Part of a small language model's weights.
Architecture: RMSNorm before each block, rotary positions, untied embeddings.
Each number is 200 + 40 x the weight over its row's rms, rounded and kept within 0 to 999. Layers, rows and columns count from 0. The size before them is the row's rms in percent of the matrix's.

# o: layer 2 attention output (transposed), 128x128, rms 0.0646, rows 9-19, columns 64-127
# v: layer 2 attention value, 128x128, rms 0.0524, rows 10-19, columns 64-127
o9,126,231,234,153,230,233,156,157,268,143,160,198,225,167,202,228,189,261,133,176,162,201,206,171,200,242,161,147,205,130,197,227,241,149,167,120,145,120,245,258,193,222,180,119,213,219,219,229,225,149,139,278,160,220,219,179,249,188,207,201,198,177,208,199,270
v10,118,201,211,165,137,190,180,272,255,230,148,197,173,247,158,185,213,163,134,159,205,143,209,237,235,231,173,188,144,299,208,219,166,205,211,263,192,170,268,206,235,229,149,226,181,183,192,219,230,204,209,237,116,201,235,217,273,219,173,188,139,238,134,207,197
o10,136,237,280,211,186,232,226,175,183,137,199,175,130,156,197,191,196,155,241,140,240,156,227,238,217,153,301,241,163,177,199,203,160,160,228,183,237,205,217,173,191,249,228,211,197,186,142,179,177,254,158,215,147,201,226,184,218,202,202,129,277,106,154,216,168
v11,117,178,169,194,136,148,221,157,153,184,175,170,215,130,259,151,166,157,305,189,237,171,244,219,242,192,257,252,155,216,183,234,162,209,213,232,226,185,210,196,109,197,188,170,266,224,229,217,220,201,255,202,254,196,167,189,226,214,103,188,235,195,157,243,271
o11,135,283,190,257,144,256,218,209,144,181,207,129,216,227,225,223,157,173,197,172,150,149,169,195,237,252,191,216,152,193,189,123,211,181,151,222,225,223,193,251,252,193,168,185,153,236,130,240,123,196,181,137,145,216,191,215,220,117,172,172,157,196,194,221,224
v12,115,273,228,275,135,232,166,201,221,206,187,228,182,250,157,143,214,288,152,204,185,209,213,274,196,203,198,177,201,186,225,233,153,181,203,183,197,139,179,214,180,226,147,178,200,110,84,195,225,200,192,145,238,207,184,177,187,206,175,218,141,179,225,209,208
o12,136,215,182,119,176,234,263,236,228,213,208,263,266,206,264,136,120,205,206,245,214,186,149,163,176,177,270,226,156,232,135,220,172,214,221,262,188,192,163,250,178,227,226,204,219,186,277,241,198,187,167,144,187,204,217,132,237,169,169,200,212,187,214,214,173
v13,109,161,234,146,222,168,174,190,193,227,192,147,155,250,196,205,178,206,189,234,243,162,224,178,228,199,238,220,121,287,181,256,206,160,171,257,207,228,147,175,191,219,285,151,235,225,154,245,260,183,216,217,174,241,267,319,167,217,171,225,237,203,185,243,241
o13,125,245,220,204,143,158,238,157,213,184,216,202,204,243,133,225,161,133,193,220,193,243,210,186,236,260,121,265,232,205,185,223,233,192,195,235,231,232,244,211,174,211,181,237,124,205,132,223,269,220,168,219,224,181,110,153,167,196,221,153,168,146,189,203,223
v14,107,224,231,100,234,217,216,127,239,179,192,175,165,200,174,190,187,175,183,168,143,148,140,215,162,180,193,229,273,178,237,151,200,149,203,199,173,181,246,211,233,163,171,253,255,197,149,164,240,229,197,160,168,234,240,202,166,243,139,182,158,266,175,222,175
o14,114,242,328,166,184,191,146,208,245,227,195,228,116,183,122,222,204,238,235,195,164,223,209,136,173,178,160,201,208,261,153,196,250,217,265,210,238,189,132,218,281,192,229,191,163,158,218,258,206,225,194,254,203,201,212,264,147,204,187,232,224,187,206,181,199
v15,112,190,165,179,139,228,189,261,212,176,221,220,179,217,234,195,217,186,281,222,257,240,135,221,160,215,258,146,101,213,206,237,126,177,207,179,166,305,205,216,254,197,204,133,188,189,215,141,224,135,209,202,277,219,147,153,296,184,208,205,191,217,244,200,277
o15,124,223,222,255,226,177,186,213,158,153,190,196,192,160,193,155,208,168,191,252,243,155,172,198,204,174,250,282,166,247,257,287,185,197,216,156,199,235,145,214,194,159,207,237,259,165,251,234,169,218,195,182,206,294,191,156,257,195,181,191,189,181,243,204,225
v16,119,154,208,214,206,261,181,205,218,224,251,189,242,157,156,163,221,183,291,114,241,182,163,182,179,194,147,233,215,249,148,138,240,138,194,225,200,172,186,238,266,217,158,178,150,145,211,219,122,277,192,183,192,156,236,204,201,233,174,210,181,253,168,250,127
o16,138,232,187,193,166,182,173,168,220,175,236,242,231,222,169,206,191,207,197,193,134,223,222,245,120,239,255,195,150,185,154,242,229,213,198,215,175,184,214,158,220,184,277,223,214,262,211,218,218,175,149,185,241,238,107,251,218,207,201,139,263,192,115,164,191
v17,107,181,162,266,242,206,191,204,286,254,238,230,171,262,217,178,184,137,174,239,182,206,256,165,216,176,209,249,144,155,225,180,163,189,163,156,230,252,195,136,149,176,198,182,287,137,168,261,223,139,188,195,261,144,161,239,172,226,225,211,221,233,240,202,157
o17,118,51,159,214,201,182,217,161,196,155,169,215,193,218,196,191,222,190,220,228,179,189,165,185,245,242,252,147,242,154,272,205,220,217,178,214,232,183,179,164,236,241,185,258,170,173,182,125,222,262,244,193,185,166,238,154,176,115,175,233,247,155,251,171,214
v18,113,184,198,229,275,132,259,228,239,213,244,243,219,221,187,163,192,147,236,248,242,201,211,179,202,183,184,227,197,221,194,224,171,212,257,192,187,118,280,205,174,155,215,160,163,231,186,160,230,215,192,229,185,208,215,225,247,140,213,222,162,152,160,196,216
o18,131,208,205,178,188,227,188,176,146,256,246,206,218,203,214,197,171,257,231,160,159,287,256,149,232,226,226,274,220,184,192,166,184,179,215,284,208,249,227,161,192,202,191,274,183,199,194,216,262,207,182,111,185,171,193,199,197,288,201,267,257,249,202,306,205
v19,105,173,170,192,256,204,154,206,219,189,169,224,177,173,172,218,206,231,278,187,173,168,174,230,181,157,249,255,198,240,185,164,200,239,258,168,197,211,200,129,147,148,81,220,281,333,219,258,170,205,151,253,208,241,121,160,198,161,194,225,249,217,278,203,228
o19,121,255,255,179,182,256,146,170,266,231,216,158,244,162,227,200,295,207,228,191,151,190,251,245,236,157,175,236,169,218,178,210,185,226,183,164,228,198,229,229,178,154,208,201,187,252,236,270,197,211,240,172,229,189,279,219,177,192,220,205,204,147,197,212,228